Weights of a small transformer language model.
Architecture: RMSNorm before each block, rotary positions, biases, untied embeddings, normalized queries and keys.
Training: a variant of SOAP for these matrices, 199M tokens.
Each number is 50 + 15 x the weight over its row's rms, rounded and kept within 0 to 99. Layers, rows and columns count from 0. The size before them is the row's rms in percent of the matrix's.

# up: layer 7 MLP up, 896x224, rms 0.106, rows 220-229, columns 112-223
# down: layer 7 MLP down (transposed), 896x224, rms 0.0968, rows 220-229, columns 112-223
# gate: layer 7 MLP gate, 896x224, rms 0.108, rows 221-229, columns 112-223
up220 096:54 39 17 55 24 52 49 57 75 56 49 63 62 36 55 16 57 50 67 62 68 61 51 69 50 35 57 46 41 47 32 35 46 77 63 36 63 67 54 38 40 74 51 68 36 25 62 41 49 52 90 33 65 37 45 52 21 52 45 84 46 28 43 50 49 66 35 66 46 49 63 61 40 61 54 58 85 33 55 39 35 60 11 52 42 53 73 42 44 52 51 73 48 46 69 51 51 79 81 46 77 49 43 53 44 39 87 58 62 56 51 83
down220 099:37 75 59 75 25 49 39 39 47 55 59 50 35 54 81 33 62 59 52 65 75 59 60 50 68 51 66 34 61 54 65 88 25 70 63 58 85 72 81 71 70 57 53 78 46 49 58 34 56 55 49 67 52 39 49 29 59 58 60 57 54 40 29 68 60 50 42 47 57 41 60 51 59 54 33 46 61 62 67 50 27 48 42 66 37 53 78 42 48 71 70 75 41 61 56 65 37 59 41 47 52 47 37 36 52 39 73 40 57 35 45 83
gate221 106:17 45 44 60 62 56 75 61 43 70 42 51 45 19 32 63 85 46 38 65 52 67 48 43 58 60 62 59 29 26 48 40 20 32 42 59 47 52 77 32 52 41 60 51 19 56 31 65 44 64 36 50 46 53 61 46 28 64 64 68 32 62 61 49 60 61 45 82 61 52 40 80 53 50 34 48 78 58 38 46 41 47 42 51 52 59 55 55 40 54 56 59 61 22 60 46 49 27 66 43 86 73 41 71 40 58 51 45 59 63 42 55
up221 096:49 20 85 41 46 58 54 50 67 46 57 35 66 38 44 29 52 32 34 45 73 40 53 43 76 15 55 55 46 53 60 33 15 42 54 55 39 51 86 45 62 64 43 37 62 40 54 38 53 43 37 51 54 65 39 27 37 59 63 38 26 66 47 42 29 64 58 49 77 41 46 34 41 43 62 60 42 66 46 21 62 54 33 35 58 52 49 43 61 51 30 71 38 54 35 32 36 31 59 40 47 72 51 73 68 55 51 47 54 58 72 49
down221 103:51 44 51 69 65 33 42 61 65 77 44 67 64 47 53 37 53 33 43 64 58 56 38 51 44 61 44 60 56 53 59 41 34 51 27 13 55 35 39 23 59 62 75 48 59 52 31 34 80 30 43 57 61 50 62 54 62 67 41 53 29 47 40 30 63 55 48 76 46 37 47 55 62 28 46 62 67 58 42 31 55 46 22 44 40 72 42 38 33 49 56 61 63 47 44 33 31 51 73 31 68 41 47 69 37 31 50 24 58 53 56 45
gate222 110:47 47 60 55 67 32 46 53 33 38 50 35 41 54 45 46 40 77 57 44 40 73 59 53 47 42 37 35 75 62 50 43 50 28 36 45 49 51 67 36 25 69 67 65 47 53 49 64 35 65 51 35 71 56 44 38 57 58 62 32 48 45 31 77 59 67 75 34 99 39 60 50 55 78 60 53 71 17 61 50 34 51 63 46 61 53 61 46 62 59 42 55 38 52 74 31 74 35 57 35 46 74 49 62 47 26 39 59 64 40 40 85
up222 112:41 42 27 70 48 83 44 28 71 43 40 63 54 33 43 63 48 33 69 63 33 38 41 51 38 32 76 61 40 39 32 57 39 72 39 71 79 30 30 63 58 44 39 59 54 49 73 56 28 37 46 56 65 60 10 60 53 54 76 41 47 25 28 33 55 10 49 34 45 75 24 64 69 34 40 14 54 65 65 50 21 48 47 47 42 51 45 63 45 67 79 39 59 57 33 54 49 35 41 38 68 51 66 48 48 45 59 66 33 72 85 32
down222 110:26 49 44 41 42 47 42 76 40 35 79 71 26 74 52 40 26 37 49 30 51 53 58 49 41 37 78 27 29 50 56 67 33 41 48 86 53 38 54 73 50 46 70 41 47 28 42 59 66 58 47 37 61 59 52 41 40 38 66 57 55 58 62 39 25 34 29 55 59 46 53 49 57 69 50 70 21 41 24 49 71 63 43 35 60 56 75 43 45 65 55 32 49 46 49 59 37 51 52 53 41 47 39 30 50 53 52 52 17 77 50 62
gate223 093:21 68 57 62 39 54 61 71 49 53 46 31 26 16 86 60 35 38 39 63 44 47 75 54 70 30 56 74 55 51 40 25 20 47 53 63 49 24 30 57 40 66 46 47 34 54 25 53 49 53 47 55 60 84 32 44 71 68 53 67 56 41 52 58 35 29 65 61 35 68 62 40 52 54 23 54 41 38 79 43 59 23 62 47 38 48 83 70 37 45 51 23 44 51 44 44 26 33 54 42 59 68 78 65 44 36 35 38 48 38 56 59
up223 087:73 52 51 44 72 56 45 48 45 50 58 23 42 55 85 52 58 39 55 57 47 27 35 50 65 43 70 69 85 34 53 61 55 38 43 44 63 41 43 51 48 35 38 32 53 61 63 72 76 55 58 60 59 53 40 73 67 44 55 68 58 49 57 64 81 53 52 53 48 46 30 56 62 35 53 51 39 48 63 56 52 45 38 30 35 47 77 32 55 13 35 69 62 74 58 36 52 37 46 36 43 44 58 56 45 44 57 65 61 41 51 41
down223 098:86 34 44 40 53 63 31 48 66 47 46 56 54 65 76 58 66 37 44 74 72 44 44 67 43 44 58 33 34 47 75 64 55 53 53 49 50 55 48 60 48 38 41 24 47 32 72 47 15 60 39 45 66 47 69 41 53 41 37 36 72 64 54 73 88 53 68 43 41 55 27 65 53 67 48 62 50 59 54 57 61 55 43 59 54 50 35 53 71 32 29 63 28 43 47 57 54 57 08 27 41 70 40 38 48 65 57 62 49 62 34 45
gate224 097:47 53 52 57 34 26 71 50 26 33 72 31 64 63 35 54 40 36 73 46 47 54 41 51 69 64 60 32 56 46 59 30 51 45 52 28 54 70 46 72 10 39 56 49 27 37 46 80 15 66 48 51 53 54 47 16 46 32 13 43 65 68 57 44 18 43 47 41 43 73 63 31 48 30 65 37 58 50 72 47 73 46 46 71 45 36 62 37 54 46 42 57 28 59 40 35 54 75 45 73 54 58 23 36 58 72 66 64 22 59 63 55
up224 092:58 48 32 52 50 32 81 44 41 35 70 55 79 65 57 61 51 51 54 81 88 52 62 42 53 38 46 32 73 32 33 36 62 41 45 65 66 29 55 53 57 53 41 25 83 43 78 54 21 46 65 32 21 24 44 51 55 19 44 27 57 64 54 20 48 47 22 38 32 41 60 67 52 58 94 43 55 43 51 34 73 30 49 32 49 30 55 64 60 29 38 44 27 47 48 33 62 54 38 59 53 27 57 59 42 58 35 51 55 50 54 66
down224 096:29 53 46 45 69 18 39 62 63 39 41 56 37 22 41 57 70 51 52 48 49 33 52 51 44 67 69 56 67 74 59 66 42 44 22 65 27 44 52 56 47 61 48 43 43 59 74 42 55 33 39 60 38 39 69 68 22 57 60 31 61 51 37 39 78 57 44 68 79 55 48 61 40 59 44 52 16 50 12 78 64 41 67 49 59 67 66 46 36 30 52 38 67 44 69 43 46 40 36 66 51 38 72 72 62 26 37 19 24 57 77 42
gate225 136:36 14 20 23 70 27 49 55 66 33 41 38 33 58 42 39 47 46 61 50 38 30 34 52 73 41 37 76 62 76 49 33 36 32 21 35 24 19 38 27 33 69 54 28 49 55 33 74 37 69 43 46 48 59 60 61 35 40 28 31 61 18 31 40 38 54 62 76 56 61 43 57 53 21 28 57 71 57 60 55 54 60 33 58 36 30 61 51 36 43 27 49 52 25 88 54 62 70 48 49 69 72 39 36 51 54 53 53 20 42 12 57
up225 147:69 65 73 55 33 86 32 48 55 64 53 63 75 51 44 68 48 58 42 42 70 71 72 42 43 61 60 24 35 38 51 68 42 55 95 49 61 61 46 54 90 16 42 79 48 47 58 26 60 45 49 56 76 38 50 28 53 67 65 62 24 59 71 65 54 40 50 31 65 27 58 32 46 69 65 48 29 38 41 44 58 41 61 34 58 63 49 49 62 69 91 39 45 55 18 27 46 22 64 67 22 20 60 84 40 39 42 41 66 66 77 43
down225 113:56 33 66 41 28 79 38 49 41 62 56 19 60 67 62 55 61 46 45 58 51 54 61 59 41 39 54 40 40 06 65 70 28 79 85 60 70 79 48 46 73 30 61 57 45 54 75 35 73 67 49 48 74 19 67 40 61 68 63 59 06 37 68 44 60 58 64 35 57 43 55 49 42 53 54 57 37 31 31 44 49 33 63 70 49 66 55 41 45 41 71 24 28 47 34 47 31 24 47 86 34 46 43 63 29 50 54 48 65 52 57 46
gate226 097:50 61 41 73 54 23 37 52 18 78 33 30 31 52 59 43 45 58 63 60 31 71 53 24 53 68 35 48 69 62 43 40 52 48 53 58 61 60 62 64 55 41 27 54 97 29 49 50 55 42 61 55 55 26 26 36 70 56 48 46 60 50 57 62 63 48 35 49 33 70 24 54 87 46 33 60 44 34 50 49 59 57 57 41 73 34 61 52 38 55 66 30 59 40 45 36 35 22 28 55 46 37 40 37 77 30 65 50 23 40 61 41
up226 102:51 55 58 57 57 46 59 73 55 56 63 54 46 41 49 57 48 65 47 32 62 75 64 35 44 35 50 70 75 33 72 56 43 23 39 65 43 66 63 84 41 41 60 50 62 33 12 58 41 61 65 62 48 45 44 65 46 51 50 58 23 41 49 47 66 37 34 48 42 41 15 78 46 45 51 41 49 29 27 56 39 45 67 49 82 41 38 31 29 43 60 50 63 25 62 59 47 73 57 42 33 52 28 32 50 39 27 49 37 65 45 80
down226 102:36 66 44 33 52 68 51 70 33 47 37 67 62 50 68 59 41 55 31 37 39 84 36 23 44 60 25 47 91 46 35 44 47 53 60 58 57 50 52 50 31 63 34 55 58 30 40 61 60 63 40 15 61 63 45 67 60 29 51 52 73 43 85 68 58 63 48 59 56 43 54 70 63 26 51 49 87 66 51 65 57 69 64 31 62 43 45 37 55 54 71 69 71 32 51 65 59 72 71 00 43 43 49 46 63 64 37 17 36 73 38 46
gate227 091:58 44 35 48 61 44 35 43 64 34 60 43 63 71 27 50 71 74 41 55 28 86 66 31 69 36 49 29 50 37 40 61 46 41 40 53 64 66 67 31 70 39 59 57 42 66 68 52 66 72 41 56 35 51 38 61 49 41 70 63 31 20 32 54 62 45 60 64 32 44 52 35 34 57 19 29 61 27 40 49 59 36 52 24 34 41 58 12 22 53 25 38 43 55 50 49 41 54 37 48 41 62 28 44 54 66 39 43 35 41 46 43
up227 092:47 69 53 49 33 44 72 38 37 64 53 41 48 37 52 45 44 61 68 55 80 47 59 17 52 29 54 63 51 60 49 49 46 37 51 43 65 55 76 54 73 77 50 31 34 50 48 27 52 43 75 71 70 52 49 37 70 61 53 42 39 28 20 53 45 50 45 73 47 51 44 40 47 70 74 59 52 69 64 57 71 31 20 53 56 50 48 33 43 44 37 45 48 71 53 06 71 67 54 40 35 52 77 52 23 69 24 42 39 38 63 40
down227 093:38 36 37 94 34 49 37 47 51 17 60 54 31 72 43 55 35 18 76 44 44 34 66 38 64 76 38 48 71 41 60 58 65 52 77 63 50 52 63 55 63 47 48 65 55 41 65 52 61 42 28 51 56 52 26 75 49 39 55 17 53 28 35 53 56 48 60 39 62 58 43 56 58 55 44 36 53 47 64 31 53 42 69 55 54 48 48 50 42 51 52 36 72 67 45 71 37 74 75 54 51 45 12 60 75 68 60 26 49 42 55 40
gate228 098:34 39 52 56 49 54 50 49 13 16 50 36 46 61 71 14 63 62 47 33 52 31 17 39 59 29 50 50 42 58 41 52 53 50 41 53 80 38 56 41 37 55 57 70 60 60 32 49 71 31 59 37 57 45 41 41 72 14 61 48 78 22 34 44 83 52 66 61 35 37 39 48 28 38 43 66 54 45 59 58 74 74 48 37 62 67 62 59 40 67 45 67 47 69 53 62 76 68 57 04 47 45 53 63 73 58 67 58 46 66 43 56
up228 100:46 54 41 69 33 53 72 57 55 68 49 67 17 51 61 85 49 45 69 45 43 28 53 56 62 67 49 40 80 59 61 54 56 64 33 31 40 63 46 36 59 41 24 24 45 81 74 54 59 52 52 78 73 57 74 34 60 63 53 54 50 61 53 38 30 20 63 36 50 65 46 55 21 52 52 49 34 30 50 71 39 25 29 59 56 41 27 45 33 64 55 25 61 35 59 40 59 49 45 63 52 50 49 31 30 73 44 49 53 33 56 73
down228 096:63 34 45 81 36 47 40 37 26 59 65 35 41 41 51 50 61 27 75 49 42 50 41 45 55 57 72 56 56 60 46 31 34 59 57 23 48 36 70 28 39 55 61 46 37 47 43 49 68 47 62 76 54 44 64 43 57 44 53 40 29 38 40 19 76 85 48 71 29 35 40 66 50 59 14 53 44 44 60 31 60 44 58 43 40 59 53 38 37 61 73 30 72 56 33 60 57 46 39 28 51 46 35 57 60 36 57 00 49 75 94 39
gate229 106:61 47 42 57 65 55 35 64 76 60 75 78 37 34 49 60 56 51 25 38 69 65 69 52 34 49 44 47 62 54 48 59 42 51 48 69 60 41 71 27 52 51 41 36 56 40 41 48 51 37 59 37 51 49 25 67 46 54 42 46 58 28 29 42 62 51 35 76 53 37 61 36 84 44 42 40 49 49 28 47 38 47 48 66 49 46 62 66 66 65 75 47 43 65 54 63 71 50 79 62 77 50 38 30 71 36 57 60 48 39 30 36
up229 099:47 69 32 76 30 48 48 46 28 46 48 28 45 47 12 54 30 44 42 65 16 72 25 71 60 46 62 51 55 39 40 31 65 48 69 56 28 54 34 51 57 50 11 76 56 64 65 80 49 57 20 45 62 62 61 53 62 33 62 36 23 44 42 26 20 40 61 54 23 64 21 53 57 48 44 66 41 49 89 33 34 44 75 50 58 82 43 70 79 53 66 34 40 41 48 29 29 39 24 67 42 72 60 49 41 48 47 56 25 37 48 44
down229 102:37 50 65 71 77 65 65 65 60 11 64 59 50 36 39 27 73 56 44 48 53 43 64 49 60 53 59 37 25 56 66 72 49 30 44 87 38 51 67 40 69 33 36 50 38 43 54 50 45 49 55 53 00 47 29 55 56 24 30 16 36 64 52 77 68 45 21 41 59 37 57 22 77 32 44 42 38 58 53 53 21 24 62 68 36 78 28 85 51 62 45 38 76 46 55 46 48 61 37 42 59 59 72 28 75 69 32 55 56 65 40 40